{"n_layer": 14, "d_mlp": 512, "vocab_size": 8192, "activation": "swiglu", "norm": "rmsnorm", "norm_place": "pre", "attn_scale": 0.178, "tie_embeddings": false, "parallel_block": false, "optimizer": "adam_atan2", "lr_mult_up": 1.33, "beta1": 0.9, "lr_head": 0.00568, "doc_mask": true, "steps": 5405}
Each number is 200 + 30 x the weight over the matrix's rms, rounded and kept within 0 to 999. Layers, rows and columns count from 0.

# layer 7 attention value, 64x192, rms 0.0959, rows 61-63, columns 0-63
202,199,186,166,213,209,199,235,217,159,147,143,192,233,188,149,179,199,233,205,225,146,201,212,201,213,128,249,170,195,137,212,171,231,186,173,173,213,156,216,172,170,159,171,222,114,190,148,180,198,178,212,152,222,260,241,155,210,200,184,196,184,180,175
255,220,204,168,215,189,232,211,192,283,170,199,185,205,189,297,223,202,127,179,192,217,217,211,180,163,210,269,240,213,198,191,219,227,157,158,208,204,223,205,191,195,152,251,176,101,212,183,192,190,187,181,229,210,225,228,224,203,222,201,160,192,197,193
182,221,207,182,146,199,237,162,204,235,211,194,242,230,160,265,225,173,192,216,238,201,218,200,211,188,212,189,238,177,242,168,129,168,226,208,296,185,214,210,230,205,209,221,237,109,224,218,203,199,224,199,188,197,201,193,201,208,224,198,174,221,191,197
# layer 7 attention output (transposed), 192x192, rms 0.0923, rows 61-63,125-127,189-191, columns 0-63
243,250,219,133,143,198,188,235,165,232,196,219,182,221,195,215,227,196,183,173,214,245,192,218,230,183,205,206,236,226,233,215,209,206,198,222,244,187,170,197,177,223,218,202,142,279,213,262,225,205,158,116,229,183,150,169,264,146,258,162,178,197,196,150
155,214,229,262,190,181,241,211,205,255,120,179,201,227,229,184,231,208,176,252,209,171,232,135,225,179,220,256,190,144,184,180,200,170,219,191,167,143,216,191,151,211,175,116,178,205,238,256,218,141,135,172,167,208,177,233,141,160,142,155,250,196,246,200
157,165,163,213,230,204,241,215,254,174,142,112,174,205,230,196,214,220,205,176,237,178,243,167,206,192,200,226,127,188,193,124,207,235,223,243,179,174,186,143,188,184,137,179,200,235,227,181,286,216,118,188,191,240,186,264,124,204,131,168,212,185,204,201
157,181,256,194,134,270,192,210,124,150,190,207,209,182,135,215,207,198,240,200,198,191,184,165,194,195,219,148,235,198,205,203,189,164,225,218,224,183,220,199,216,188,193,213,207,283,217,211,210,221,182,186,195,204,198,178,231,158,247,259,206,197,200,231
138,247,186,254,288,195,173,266,258,156,130,208,178,218,218,213,147,201,238,207,208,177,169,176,167,220,131,195,191,220,130,216,206,171,223,261,247,204,140,233,165,213,141,222,227,232,196,185,209,187,229,204,224,201,240,170,214,141,156,212,163,196,202,200
244,220,193,219,306,162,192,250,291,178,188,178,175,149,226,169,171,248,224,224,230,192,171,227,195,222,212,202,219,265,155,191,269,231,227,218,213,211,194,157,163,212,183,194,204,186,263,185,234,210,189,195,223,178,261,213,167,232,110,212,198,209,208,208
165,181,197,268,205,216,183,215,208,206,192,232,212,199,135,201,186,187,193,230,196,205,221,185,218,141,194,199,231,160,157,190,199,184,244,189,188,184,174,193,191,219,166,164,207,236,212,206,196,208,227,206,186,225,203,186,216,206,221,206,186,194,243,234
195,203,205,220,247,181,139,205,253,182,204,194,212,198,220,185,154,192,212,231,206,183,189,227,180,208,199,140,203,202,197,181,220,188,222,217,213,223,169,191,260,210,196,198,217,185,137,196,165,174,215,180,198,206,172,176,235,244,183,187,218,237,206,180
209,155,235,189,201,254,192,239,173,170,193,223,189,193,198,199,165,203,204,219,190,230,177,234,209,219,182,184,219,244,184,222,251,173,182,178,188,208,199,222,191,174,212,204,213,177,234,184,203,228,197,217,205,145,248,204,229,193,180,217,195,220,231,188
# layer 7 MLP gate, 512x192, rms 0.143, rows 0-32, columns 0-63
208,192,172,240,214,210,198,233,226,133,171,204,227,196,229,184,184,197,147,181,220,247,213,177,243,146,212,182,199,155,180,196,182,219,196,200,211,164,219,197,175,231,194,193,195,266,228,238,243,236,162,211,234,185,162,207,226,230,238,222,221,221,211,145
174,186,187,229,249,218,222,206,127,201,198,194,186,173,200,165,177,221,203,166,174,169,189,217,191,197,227,227,187,185,144,165,216,183,197,159,234,165,190,220,187,206,194,224,310,278,229,238,180,237,180,255,210,220,193,130,223,234,234,231,209,229,203,176
197,159,129,224,212,263,253,211,197,181,163,183,193,229,226,204,161,200,183,195,190,252,160,191,227,175,201,193,163,175,212,217,237,197,201,173,227,166,208,205,202,190,264,136,200,214,243,198,225,159,252,145,167,194,189,216,163,231,194,197,247,229,257,228
264,156,172,263,199,200,187,175,206,186,180,189,214,173,237,226,221,158,169,214,257,239,160,195,184,187,137,227,195,204,221,122,209,216,224,247,231,174,133,218,206,212,181,209,217,171,209,265,183,190,190,195,229,175,180,195,217,262,223,225,307,240,219,239
216,175,142,210,275,232,220,263,226,175,242,195,214,196,191,152,177,251,178,191,233,235,183,208,192,205,177,278,238,217,226,224,193,229,212,214,168,180,194,204,185,184,184,185,242,221,241,226,225,241,173,150,203,193,180,169,221,223,217,247,236,203,219,182
205,175,214,184,198,213,186,133,206,191,157,208,212,149,189,213,213,218,150,176,199,124,167,232,222,179,215,196,173,224,178,217,204,204,247,159,150,150,188,151,197,225,201,166,199,173,173,224,239,194,207,200,168,206,192,262,195,221,174,232,181,192,252,192
173,186,205,244,197,223,230,178,196,173,186,177,211,201,184,152,167,202,217,218,203,221,170,205,228,206,199,225,177,222,181,247,161,241,216,209,154,228,209,209,170,271,234,165,181,196,223,162,153,182,203,220,159,176,212,194,248,182,239,191,196,170,196,199
142,144,209,203,256,240,209,213,224,162,203,253,183,197,203,164,226,179,179,113,203,177,248,221,216,229,171,225,178,246,214,231,258,253,166,216,221,215,195,223,137,198,222,219,247,188,188,198,171,193,223,145,190,220,181,144,217,197,145,217,218,236,224,221
184,198,187,211,246,203,206,250,184,224,185,189,169,190,178,235,221,189,185,163,240,152,215,210,150,201,195,205,205,207,242,221,215,156,212,177,213,156,175,212,195,130,144,160,227,235,221,169,174,192,165,238,213,243,212,254,246,194,160,230,181,215,195,206
177,207,202,173,210,203,184,158,156,215,206,270,211,214,221,210,167,204,180,156,214,223,203,175,214,174,142,206,171,185,142,202,209,261,188,163,181,175,231,211,182,230,228,197,214,182,262,256,166,207,214,181,210,164,171,167,169,208,183,224,188,222,186,177
226,202,200,197,228,231,187,207,183,204,216,222,154,177,233,187,211,197,120,151,170,245,196,188,216,172,153,227,184,189,154,158,217,238,225,217,218,202,202,117,143,259,163,156,244,227,212,213,200,257,192,186,221,195,223,173,243,217,189,246,205,227,222,187
176,191,205,220,276,242,166,198,213,198,188,206,195,170,211,204,197,159,160,195,183,226,178,226,204,188,180,182,215,212,144,249,236,180,195,210,210,233,212,220,160,201,220,241,196,185,207,207,211,224,241,177,164,193,172,155,265,206,203,220,236,264,231,210
281,121,248,124,181,208,160,221,209,104,181,173,218,183,186,188,188,197,211,229,211,184,217,227,217,174,205,183,209,203,214,192,203,159,227,246,212,169,196,181,216,179,200,218,235,224,210,196,215,204,195,221,204,199,181,211,187,243,188,204,198,180,210,192
204,193,193,201,184,242,180,200,175,155,196,162,184,182,212,170,194,226,208,274,263,150,265,183,214,214,176,225,209,240,160,234,215,225,213,223,224,188,183,179,137,202,177,201,220,239,180,210,144,201,171,236,228,213,238,210,267,211,251,253,186,202,167,214
217,181,206,171,194,254,255,199,165,174,182,228,179,164,195,161,182,149,178,227,223,157,213,150,206,197,186,201,155,235,187,171,223,186,236,190,186,196,168,145,167,200,173,182,219,213,231,244,192,234,155,226,146,190,177,189,199,258,240,250,227,193,221,205
212,195,164,231,219,192,226,202,170,227,216,210,216,204,220,184,210,263,198,195,191,174,196,238,178,161,257,251,229,225,181,220,168,282,188,162,268,232,222,185,202,214,207,234,197,200,213,188,170,206,255,256,171,189,183,147,221,225,161,184,173,254,183,211
187,168,225,182,197,218,201,192,206,195,213,217,195,185,182,177,198,234,186,218,186,218,208,177,237,237,235,200,217,188,179,194,195,205,262,201,176,184,200,200,173,177,245,175,240,191,180,220,180,217,237,191,250,196,205,196,268,147,209,259,221,206,230,230
240,175,150,192,178,212,213,155,185,232,169,212,236,204,226,178,190,250,211,213,180,223,239,191,187,133,230,283,178,179,165,157,255,193,184,170,239,184,202,171,229,214,252,163,241,210,168,225,240,239,226,168,217,204,142,149,195,208,241,218,221,185,211,225
238,201,186,207,208,249,220,193,219,171,220,154,168,150,212,222,142,194,207,167,147,201,170,216,223,188,226,205,158,208,141,183,227,154,210,235,204,186,204,247,233,197,223,228,242,259,197,166,223,217,189,213,229,223,170,116,243,222,251,196,211,198,194,133
216,196,178,231,218,227,235,164,175,199,237,224,226,200,189,200,191,163,229,205,182,200,159,196,219,217,217,186,205,209,199,204,209,241,252,220,219,166,188,197,168,181,160,159,226,174,176,174,179,229,203,201,218,180,197,187,219,246,225,233,178,190,211,170
182,172,142,218,249,217,205,213,174,204,184,206,208,199,198,184,160,220,228,159,214,199,197,217,219,194,180,206,170,204,202,213,246,225,186,232,258,209,202,223,210,248,180,184,206,175,223,147,176,204,209,264,210,237,209,186,216,228,232,198,232,238,200,167
261,133,204,231,177,209,156,198,266,185,225,149,233,221,212,201,186,198,289,188,240,188,213,255,211,206,191,202,162,188,214,176,276,184,188,213,187,211,177,177,190,179,166,177,223,193,203,239,176,185,216,226,190,205,215,206,183,207,211,201,189,155,214,247
226,224,165,233,219,264,275,175,236,244,192,134,209,181,198,182,182,233,184,166,218,199,175,204,208,176,201,226,243,233,163,174,184,195,243,216,215,198,170,209,210,213,270,220,236,208,165,220,208,196,206,198,228,151,163,192,203,175,198,203,236,211,182,208
244,233,141,158,201,232,165,255,181,201,203,174,157,148,216,219,179,191,170,134,193,202,216,180,200,219,150,256,149,214,214,155,211,246,216,221,157,209,185,212,203,261,145,189,210,216,228,176,193,253,123,204,229,152,207,179,190,178,203,238,175,208,199,165
213,145,215,253,194,200,220,225,234,158,209,220,204,166,186,252,173,184,203,210,146,199,225,237,268,199,254,200,204,187,216,215,194,196,234,222,224,196,221,200,157,211,169,148,195,233,191,209,181,189,180,230,181,172,183,194,181,225,196,223,170,221,224,208
217,200,174,179,179,203,182,243,186,162,176,163,214,187,219,155,162,237,186,164,194,206,201,222,218,188,204,209,178,207,177,189,252,201,182,198,150,190,215,157,213,160,212,205,150,216,189,208,216,220,232,154,204,183,195,201,255,194,227,165,199,188,191,227
172,176,193,269,152,233,253,178,149,206,192,180,262,130,202,185,220,170,183,139,221,188,143,183,156,175,211,186,158,147,214,250,193,250,229,225,163,167,222,196,191,271,245,191,201,150,191,151,233,243,229,172,157,145,179,204,229,227,191,216,196,252,246,215
248,173,163,180,183,230,195,279,220,184,159,154,236,191,206,180,219,165,231,188,182,224,224,166,166,216,157,259,132,209,209,204,223,150,229,264,140,170,214,132,195,171,141,177,219,241,231,174,159,185,209,224,230,223,173,216,190,270,259,189,194,224,190,199
180,201,135,243,253,222,213,185,205,188,208,175,199,181,132,209,178,173,191,228,232,210,227,147,174,183,224,181,213,216,193,185,196,187,208,208,211,229,219,174,207,202,214,243,258,216,153,162,171,198,280,254,222,184,204,217,167,266,248,225,217,178,146,204
124,218,184,200,242,199,198,222,120,255,209,197,270,205,219,181,171,248,206,140,230,186,238,238,137,205,174,209,162,208,217,200,156,240,209,233,206,122,204,182,212,179,183,200,249,251,261,230,173,192,202,230,256,171,216,209,190,235,185,262,201,231,196,222
149,208,179,214,216,204,216,223,193,206,181,196,185,175,223,219,195,182,210,161,167,227,184,169,216,212,208,222,194,261,179,219,199,217,226,200,218,182,162,209,208,223,206,181,211,207,259,212,194,251,155,182,189,234,172,146,221,217,181,189,236,243,190,175
173,202,207,187,221,216,175,170,184,178,198,232,248,165,228,163,228,211,207,246,198,154,210,164,168,204,188,181,196,197,198,225,247,210,233,181,236,173,149,230,143,210,178,218,171,209,265,160,180,253,216,216,136,181,227,174,267,191,179,247,200,245,232,210
254,125,180,233,255,226,179,262,192,144,197,226,170,188,209,206,212,200,212,163,177,222,234,225,210,172,256,181,182,140,241,162,169,203,175,193,185,151,224,213,182,164,180,161,245,182,197,216,212,226,227,195,211,169,220,221,204,240,249,246,237,131,202,169
# layer 7 MLP up, 512x192, rms 0.149, rows 0-31, columns 0-63
200,172,177,211,183,212,255,190,207,195,188,189,225,214,189,192,173,174,267,181,256,176,186,242,171,149,177,176,188,238,164,210,176,180,207,221,265,141,175,202,234,160,201,181,214,191,170,191,183,222,144,194,190,193,219,205,208,203,222,230,197,210,221,199
171,180,158,208,200,193,194,175,243,166,256,188,181,286,201,149,142,153,257,179,184,210,197,158,239,188,163,257,228,274,194,241,306,161,146,238,194,269,203,227,235,151,264,217,222,125,167,141,183,152,246,307,206,191,200,197,233,176,215,216,233,192,225,166
245,181,209,225,201,219,208,194,243,164,209,176,112,178,200,175,215,138,242,148,171,255,139,242,196,217,150,189,191,230,196,208,168,207,224,263,215,234,184,182,180,190,175,222,196,198,234,195,228,197,204,247,209,204,220,201,215,253,223,195,170,244,224,186
190,271,168,175,223,192,214,198,195,216,146,222,199,167,177,209,181,197,187,160,180,198,195,174,183,184,206,149,221,250,201,235,268,205,195,163,131,262,163,218,217,212,258,128,189,195,207,177,229,196,258,183,175,203,187,200,209,210,217,210,253,183,221,243
174,195,168,225,197,205,176,183,211,156,203,203,259,186,142,177,186,193,213,200,203,205,201,180,168,127,274,170,221,247,240,171,182,212,195,158,256,144,206,202,195,197,187,231,219,182,186,218,227,202,178,237,230,205,228,194,187,197,191,197,211,190,161,244
189,209,172,229,214,196,215,236,172,200,200,247,201,245,198,221,198,222,213,152,195,230,183,174,223,248,202,236,191,202,194,205,174,214,151,240,176,285,209,216,201,231,240,173,204,213,233,200,172,192,199,221,234,244,214,184,228,166,164,200,236,242,195,160
205,239,206,192,218,176,206,197,233,200,169,165,226,194,219,164,215,214,224,225,191,191,146,231,177,196,211,257,211,246,175,245,151,232,220,152,131,213,212,231,237,250,163,247,170,177,252,184,198,173,161,237,193,178,208,168,238,168,192,191,192,176,223,244
205,191,210,166,57,207,218,166,214,246,166,219,209,229,139,187,161,184,200,190,207,161,165,209,181,195,223,175,235,211,221,215,190,149,191,184,143,180,231,243,175,187,249,201,166,235,183,140,196,253,269,130,215,229,208,232,204,228,180,162,257,196,224,206
185,182,187,155,120,210,208,214,233,156,177,241,154,186,194,189,150,159,202,175,139,172,147,192,220,207,177,187,197,221,199,179,209,140,256,165,167,194,199,169,203,241,252,200,157,211,171,185,182,214,161,145,237,236,192,194,125,226,192,158,223,171,224,121
227,177,207,155,241,181,166,198,230,216,178,158,170,216,206,226,218,157,190,195,211,230,257,223,154,200,225,260,218,268,150,167,235,189,168,169,172,188,223,157,174,235,211,198,231,217,206,228,206,199,188,175,169,191,218,192,161,176,287,198,251,175,211,170
221,188,195,223,241,206,156,247,178,157,172,195,219,175,147,178,216,204,195,189,221,179,267,204,130,146,190,207,170,176,207,209,253,190,201,207,199,192,154,192,205,154,161,198,240,191,231,164,270,178,210,250,189,303,195,210,95,211,169,247,196,191,198,206
215,175,150,228,183,182,250,227,166,198,175,209,173,216,165,197,209,192,212,195,196,174,193,164,227,202,217,174,139,204,258,170,173,230,184,203,178,218,198,194,194,183,236,185,241,216,208,187,208,187,220,157,206,179,217,198,196,231,194,188,161,147,174,235
233,133,226,178,185,239,197,205,149,155,203,201,220,209,205,200,221,194,183,222,226,213,228,185,205,163,162,192,221,180,169,232,207,197,221,192,199,175,213,191,191,241,201,202,160,184,213,220,166,184,187,191,187,184,185,212,228,148,204,174,200,183,149,195
170,224,203,193,140,208,185,160,208,198,211,139,220,205,209,249,206,254,136,258,160,140,214,223,150,182,205,179,138,219,161,172,253,195,212,208,172,183,183,158,211,201,174,203,193,156,192,270,189,217,192,241,127,259,187,221,204,240,180,200,171,183,177,244
228,194,173,224,221,239,129,186,236,163,127,151,247,285,275,188,163,155,183,177,182,225,239,205,237,193,166,186,195,151,178,213,177,215,145,187,203,186,213,243,173,207,190,214,132,188,232,155,176,229,226,140,154,171,166,188,193,194,223,136,201,257,210,131
230,237,190,192,189,176,186,181,164,273,236,209,247,202,232,201,156,184,247,244,223,177,129,252,211,181,189,227,232,167,200,208,156,158,147,209,203,220,227,221,239,230,242,186,135,210,226,211,229,206,248,170,183,230,164,186,199,223,194,164,238,253,173,196
200,211,195,161,185,201,195,194,177,237,237,263,236,208,208,261,161,221,228,251,152,209,229,145,193,188,210,213,204,191,176,149,216,206,210,202,206,211,194,205,197,148,223,214,187,217,201,233,207,159,176,192,156,188,165,210,169,208,182,211,204,195,208,193
181,230,195,250,235,206,216,257,201,143,172,213,186,179,157,161,210,113,184,209,209,159,232,178,197,177,136,159,215,230,243,209,234,192,175,240,228,202,164,216,187,177,154,225,194,247,173,210,161,251,148,216,243,189,151,299,188,180,178,234,182,245,205,129
222,189,178,193,221,173,173,247,213,189,188,153,185,153,248,130,150,194,215,208,250,184,184,250,240,151,159,237,232,209,201,273,208,208,208,191,145,217,160,175,220,181,190,155,167,233,217,218,252,242,253,202,167,194,165,179,221,184,181,219,237,193,194,192
190,184,179,192,198,189,106,215,219,165,187,219,207,211,185,170,172,182,216,184,175,174,214,214,172,199,180,202,216,190,233,173,256,174,162,181,179,180,226,261,199,232,214,201,170,265,227,209,262,230,228,180,205,234,129,157,206,235,223,193,236,203,183,201
225,181,214,174,205,208,190,156,206,210,232,241,211,242,211,157,214,175,184,197,181,196,204,197,204,201,180,193,183,205,226,200,190,176,217,223,162,167,164,174,143,222,202,190,238,227,201,212,167,203,204,202,216,158,181,183,222,185,219,213,225,231,183,207
228,203,219,214,184,190,260,152,229,254,272,168,194,165,188,262,206,214,227,249,203,218,230,194,224,220,209,234,208,177,191,201,213,197,210,179,199,168,202,171,194,196,237,207,222,239,209,203,212,241,195,201,176,164,204,230,217,199,188,204,184,165,240,226
217,210,182,211,201,215,212,206,226,239,193,144,220,196,210,188,178,230,229,196,178,187,212,195,198,189,195,250,263,260,192,134,196,161,197,219,248,226,191,216,209,207,253,219,212,232,175,173,164,201,201,182,217,218,151,172,174,176,226,185,241,208,232,214
186,217,169,204,185,235,204,125,210,219,228,179,186,181,196,179,189,203,175,158,176,212,173,204,175,205,211,165,158,198,178,167,252,245,201,210,233,180,161,194,206,201,246,154,200,191,131,166,227,241,187,235,208,199,169,196,208,193,224,141,147,145,164,159
214,187,207,188,198,191,216,167,226,218,192,284,250,187,159,219,216,159,201,145,211,225,183,172,231,184,203,180,180,254,189,176,204,170,212,212,170,195,228,164,171,236,200,131,234,215,235,206,243,171,187,213,157,199,147,174,217,170,170,218,200,177,217,198
190,157,207,228,204,205,205,183,207,189,222,176,192,251,168,181,179,212,206,154,193,209,205,233,203,224,236,216,224,239,214,240,233,173,153,187,197,238,235,202,191,232,170,231,171,209,188,173,210,167,203,186,250,234,239,221,194,191,204,224,214,153,180,217
181,196,166,149,244,172,80,179,232,196,190,207,94,282,168,248,177,110,200,282,242,156,258,217,163,175,248,238,221,199,212,159,190,181,206,198,275,180,220,201,228,137,194,141,243,208,254,243,190,192,227,246,128,251,202,184,198,201,223,218,180,121,136,226
244,219,224,241,239,226,196,206,194,194,163,202,230,195,215,193,192,210,167,189,164,184,246,203,223,193,226,217,299,159,183,212,222,184,161,150,267,177,215,208,204,178,229,212,203,223,176,168,193,235,230,180,235,119,166,204,158,171,157,212,238,185,221,189
172,188,214,262,169,195,207,218,148,189,208,168,221,218,197,180,219,254,205,241,199,163,183,157,187,181,209,153,160,237,225,201,171,173,156,238,227,192,204,200,192,284,211,173,194,211,237,222,234,177,184,198,159,221,183,165,149,194,182,254,238,170,137,182
192,219,206,215,163,193,165,212,228,185,184,232,235,182,155,184,189,170,164,191,205,188,195,220,210,193,180,183,223,249,184,192,213,279,205,157,210,234,207,160,199,202,162,139,188,149,177,211,208,175,166,168,233,223,188,176,223,169,210,197,164,222,226,207
203,189,234,194,213,212,208,193,150,154,206,166,193,209,195,167,179,197,214,223,216,144,228,189,216,186,242,220,193,197,175,186,182,181,199,210,248,216,173,195,214,211,202,164,210,208,128,191,158,242,211,204,197,201,240,189,187,175,222,212,201,200,217,203
218,178,197,193,228,174,185,200,235,177,143,205,246,230,204,209,222,173,208,208,102,212,198,251,217,178,211,269,217,215,209,208,235,227,142,277,179,224,219,238,209,183,208,209,140,246,193,188,153,165,227,239,147,236,208,191,175,221,229,158,206,264,182,119
# layer 7 MLP down (transposed), 512x192, rms 0.106, rows 0-31, columns 0-63
147,186,151,187,239,169,156,274,188,179,116,189,231,158,195,148,182,226,156,261,192,169,198,231,199,184,178,159,192,202,207,204,241,195,211,233,245,239,183,211,240,169,178,217,175,198,165,164,170,194,198,229,231,206,211,203,204,179,166,210,231,199,198,128
196,242,211,214,195,170,194,191,221,224,272,246,156,193,214,168,284,168,232,156,256,147,217,219,180,230,177,184,181,227,212,192,261,142,207,228,220,254,181,245,157,180,147,234,147,220,205,147,168,246,188,166,182,210,166,186,223,167,205,229,221,207,177,204
168,209,186,205,225,196,172,197,246,216,223,146,186,230,221,180,207,161,236,157,216,222,184,226,271,243,195,196,192,159,170,168,227,182,229,199,172,171,213,166,146,203,238,165,179,215,190,183,227,126,213,181,207,216,222,211,174,216,216,195,259,141,213,206
235,196,183,180,171,211,177,165,135,198,211,170,207,185,182,190,184,191,182,173,224,183,230,235,193,238,223,210,181,220,170,212,221,199,192,206,240,149,228,198,173,206,235,190,169,217,244,204,117,205,190,214,156,197,196,231,223,185,244,218,195,229,217,223
212,192,147,166,194,195,195,183,162,203,261,204,163,212,239,178,191,167,158,167,222,179,163,197,203,187,222,232,211,183,144,217,255,209,164,231,188,234,174,226,259,225,213,171,187,198,175,143,168,223,191,173,208,208,169,196,240,189,174,231,220,201,249,152
171,245,204,232,201,129,204,208,244,219,205,191,231,162,207,198,188,193,179,196,265,149,217,216,189,166,186,198,211,181,162,202,201,182,203,153,182,159,193,160,209,221,194,236,238,243,224,158,196,148,208,197,181,193,208,222,215,191,191,248,192,153,177,185
214,198,184,193,205,157,179,199,177,195,194,231,169,190,205,209,239,216,184,192,197,133,218,178,192,176,198,153,245,182,188,203,240,184,195,190,202,204,137,242,201,168,187,177,216,273,181,203,256,180,181,185,239,231,184,191,153,169,207,192,188,228,201,241
237,245,162,191,167,131,189,264,217,207,215,192,254,197,230,201,182,292,178,175,233,245,205,165,203,232,105,204,176,214,131,145,225,219,133,208,196,270,139,182,259,170,232,248,178,204,253,153,242,156,181,251,191,206,193,210,232,228,212,168,207,184,196,250
184,219,185,256,218,174,147,183,168,189,238,212,220,206,170,217,214,209,198,216,175,239,243,228,209,190,194,199,183,170,212,272,192,216,170,198,188,148,234,214,207,207,160,155,175,208,227,190,207,230,232,183,199,167,212,225,196,188,190,223,204,202,191,222
221,140,222,181,214,218,202,189,201,139,189,187,222,155,196,208,180,126,170,143,151,130,200,219,180,251,227,172,193,201,206,248,185,170,149,260,199,215,156,207,229,233,149,196,178,234,226,166,252,238,220,194,187,206,173,188,220,228,140,196,170,211,207,216
181,210,187,195,172,149,272,175,194,199,194,248,241,256,123,244,252,203,186,220,222,136,192,197,199,251,173,134,184,233,234,202,202,161,226,186,208,218,179,181,225,185,140,217,192,160,162,180,183,256,242,192,190,219,162,243,184,211,187,134,216,227,176,156
173,223,163,215,222,164,262,172,230,261,242,239,171,214,194,172,176,185,152,205,249,193,227,260,220,179,193,237,211,210,170,229,220,177,173,194,166,187,246,176,191,198,223,228,196,150,211,164,231,170,190,156,184,197,150,166,167,133,165,186,184,184,261,206
150,225,144,226,252,172,181,237,287,233,143,205,175,178,224,190,181,197,234,196,174,209,235,216,176,231,225,211,201,239,191,193,201,174,195,177,208,178,214,173,192,182,178,186,224,210,159,185,173,214,167,187,217,212,158,184,191,217,205,242,234,231,195,195
169,219,214,185,230,219,167,214,226,219,128,249,188,216,173,223,178,197,230,154,213,206,207,141,191,242,192,221,204,252,281,193,149,186,242,196,214,218,210,148,202,255,220,183,233,187,184,126,176,249,229,295,200,222,170,276,182,232,153,211,232,173,246,169
202,236,201,178,142,191,222,215,211,183,223,219,219,191,171,249,202,145,160,195,182,219,209,179,215,305,212,197,216,247,236,193,156,193,182,182,260,240,193,194,252,212,192,185,205,133,239,180,203,180,206,203,202,174,173,213,167,214,179,212,214,148,157,172
156,148,221,160,214,245,177,195,182,157,189,214,181,230,182,164,180,177,194,155,204,204,214,177,216,211,202,207,179,211,188,205,198,192,219,219,152,185,122,221,159,169,163,243,230,225,241,174,260,164,195,182,220,213,216,207,219,190,202,275,200,165,211,208
215,146,228,173,181,220,213,223,174,189,170,194,255,204,216,172,197,223,245,206,220,145,201,164,179,194,181,162,232,221,205,192,171,168,202,241,206,196,201,203,195,212,215,212,186,207,178,184,199,211,215,156,205,169,183,222,205,209,139,217,174,242,226,176
133,229,216,216,172,152,217,148,232,268,292,253,231,276,215,152,199,211,185,190,171,215,225,216,184,259,183,227,156,150,203,199,228,231,136,204,202,177,169,243,176,228,193,196,231,191,260,208,210,113,198,170,167,225,231,166,257,215,179,212,235,186,219,205
171,163,258,257,142,197,216,239,172,159,124,175,209,152,191,235,250,241,189,234,207,204,204,171,182,215,230,185,192,161,227,156,181,228,188,202,214,194,221,205,203,197,216,195,159,205,232,180,172,185,229,199,252,161,246,207,208,193,250,216,224,203,167,204
208,179,214,164,203,193,203,226,203,218,201,219,247,210,210,232,240,193,205,159,191,225,234,201,211,167,194,220,255,226,203,193,174,218,210,154,164,212,204,154,217,200,238,186,238,183,179,232,162,160,221,220,239,243,210,167,211,160,207,251,220,197,178,220
247,224,232,168,186,245,185,167,218,177,214,211,229,228,215,194,230,215,208,215,178,206,226,188,200,215,195,167,210,205,235,210,190,229,202,192,202,212,229,204,152,221,210,228,215,267,188,236,189,188,157,212,223,194,178,157,216,209,209,154,203,242,197,176
208,167,202,183,179,224,181,265,212,133,100,156,223,185,239,164,203,171,205,181,179,165,178,194,180,249,186,180,232,234,210,235,154,192,220,186,159,159,201,235,227,190,159,170,184,230,219,250,198,197,193,172,197,277,233,181,213,205,143,180,203,245,194,175
189,189,200,218,196,171,190,172,159,204,234,238,221,221,205,188,245,220,211,226,177,238,192,209,222,228,204,124,143,159,222,236,220,188,168,204,202,191,209,224,187,219,200,160,200,153,214,193,209,210,190,203,210,217,239,205,220,240,214,188,179,195,201,221
153,198,225,193,179,235,224,221,163,222,207,170,202,193,223,158,207,210,230,190,206,182,207,213,183,233,157,215,204,129,206,196,177,189,194,174,217,197,255,223,226,116,174,178,167,184,175,236,223,225,245,189,205,158,208,187,167,167,188,198,195,171,100,214
176,169,197,211,202,201,220,190,193,227,242,190,186,212,166,148,202,189,210,235,204,214,202,169,181,189,194,225,216,170,191,205,166,205,196,195,188,192,241,209,173,184,210,207,210,244,173,186,182,133,203,218,205,205,227,198,209,152,226,210,167,246,180,194
206,231,275,268,220,217,174,161,218,183,194,213,186,183,254,220,201,179,192,201,181,205,210,160,182,182,211,207,232,212,215,185,204,244,215,197,250,189,209,216,186,227,209,174,243,210,216,224,199,199,213,239,177,182,207,154,224,276,201,202,184,234,183,182
199,195,207,237,136,240,168,125,169,239,249,244,166,252,178,209,134,159,205,129,217,120,197,182,130,171,193,244,226,176,211,199,231,257,160,199,229,170,178,233,195,206,187,181,238,220,210,258,158,234,185,207,178,251,152,175,224,204,241,204,186,197,163,237
205,216,227,166,212,222,188,186,186,206,150,190,228,196,173,195,185,195,229,198,208,167,194,205,172,246,176,247,180,137,190,156,198,163,248,196,148,163,183,183,255,188,173,164,174,187,259,228,179,223,211,187,229,214,166,227,181,250,178,197,195,203,222,216
98,221,210,243,220,152,247,209,256,207,226,248,237,280,175,214,200,162,193,203,236,186,214,165,219,203,204,230,155,215,193,173,221,213,228,208,203,174,247,183,223,233,225,238,181,182,225,193,262,146,251,204,201,196,242,218,177,210,196,166,190,192,183,230
221,180,197,225,227,234,192,215,177,176,206,170,207,225,244,187,197,176,219,271,183,207,179,178,184,233,166,123,190,193,233,201,221,178,179,187,167,199,185,155,200,203,199,205,149,233,128,221,165,265,256,154,162,202,174,225,164,223,196,243,206,251,227,215
157,221,185,259,197,197,221,188,253,203,196,151,190,212,163,225,172,182,154,179,202,220,173,160,241,204,223,228,172,222,181,180,199,206,200,190,171,153,214,176,182,178,199,138,224,209,225,188,207,135,162,196,176,197,203,178,182,195,222,207,201,131,194,238
203,155,245,193,254,234,200,278,121,177,252,158,159,167,215,192,167,169,209,180,184,234,212,167,200,259,227,164,162,194,210,208,200,206,210,206,216,183,209,225,119,159,227,184,268,193,218,247,206,262,217,191,253,169,162,226,142,214,158,203,268,233,214,234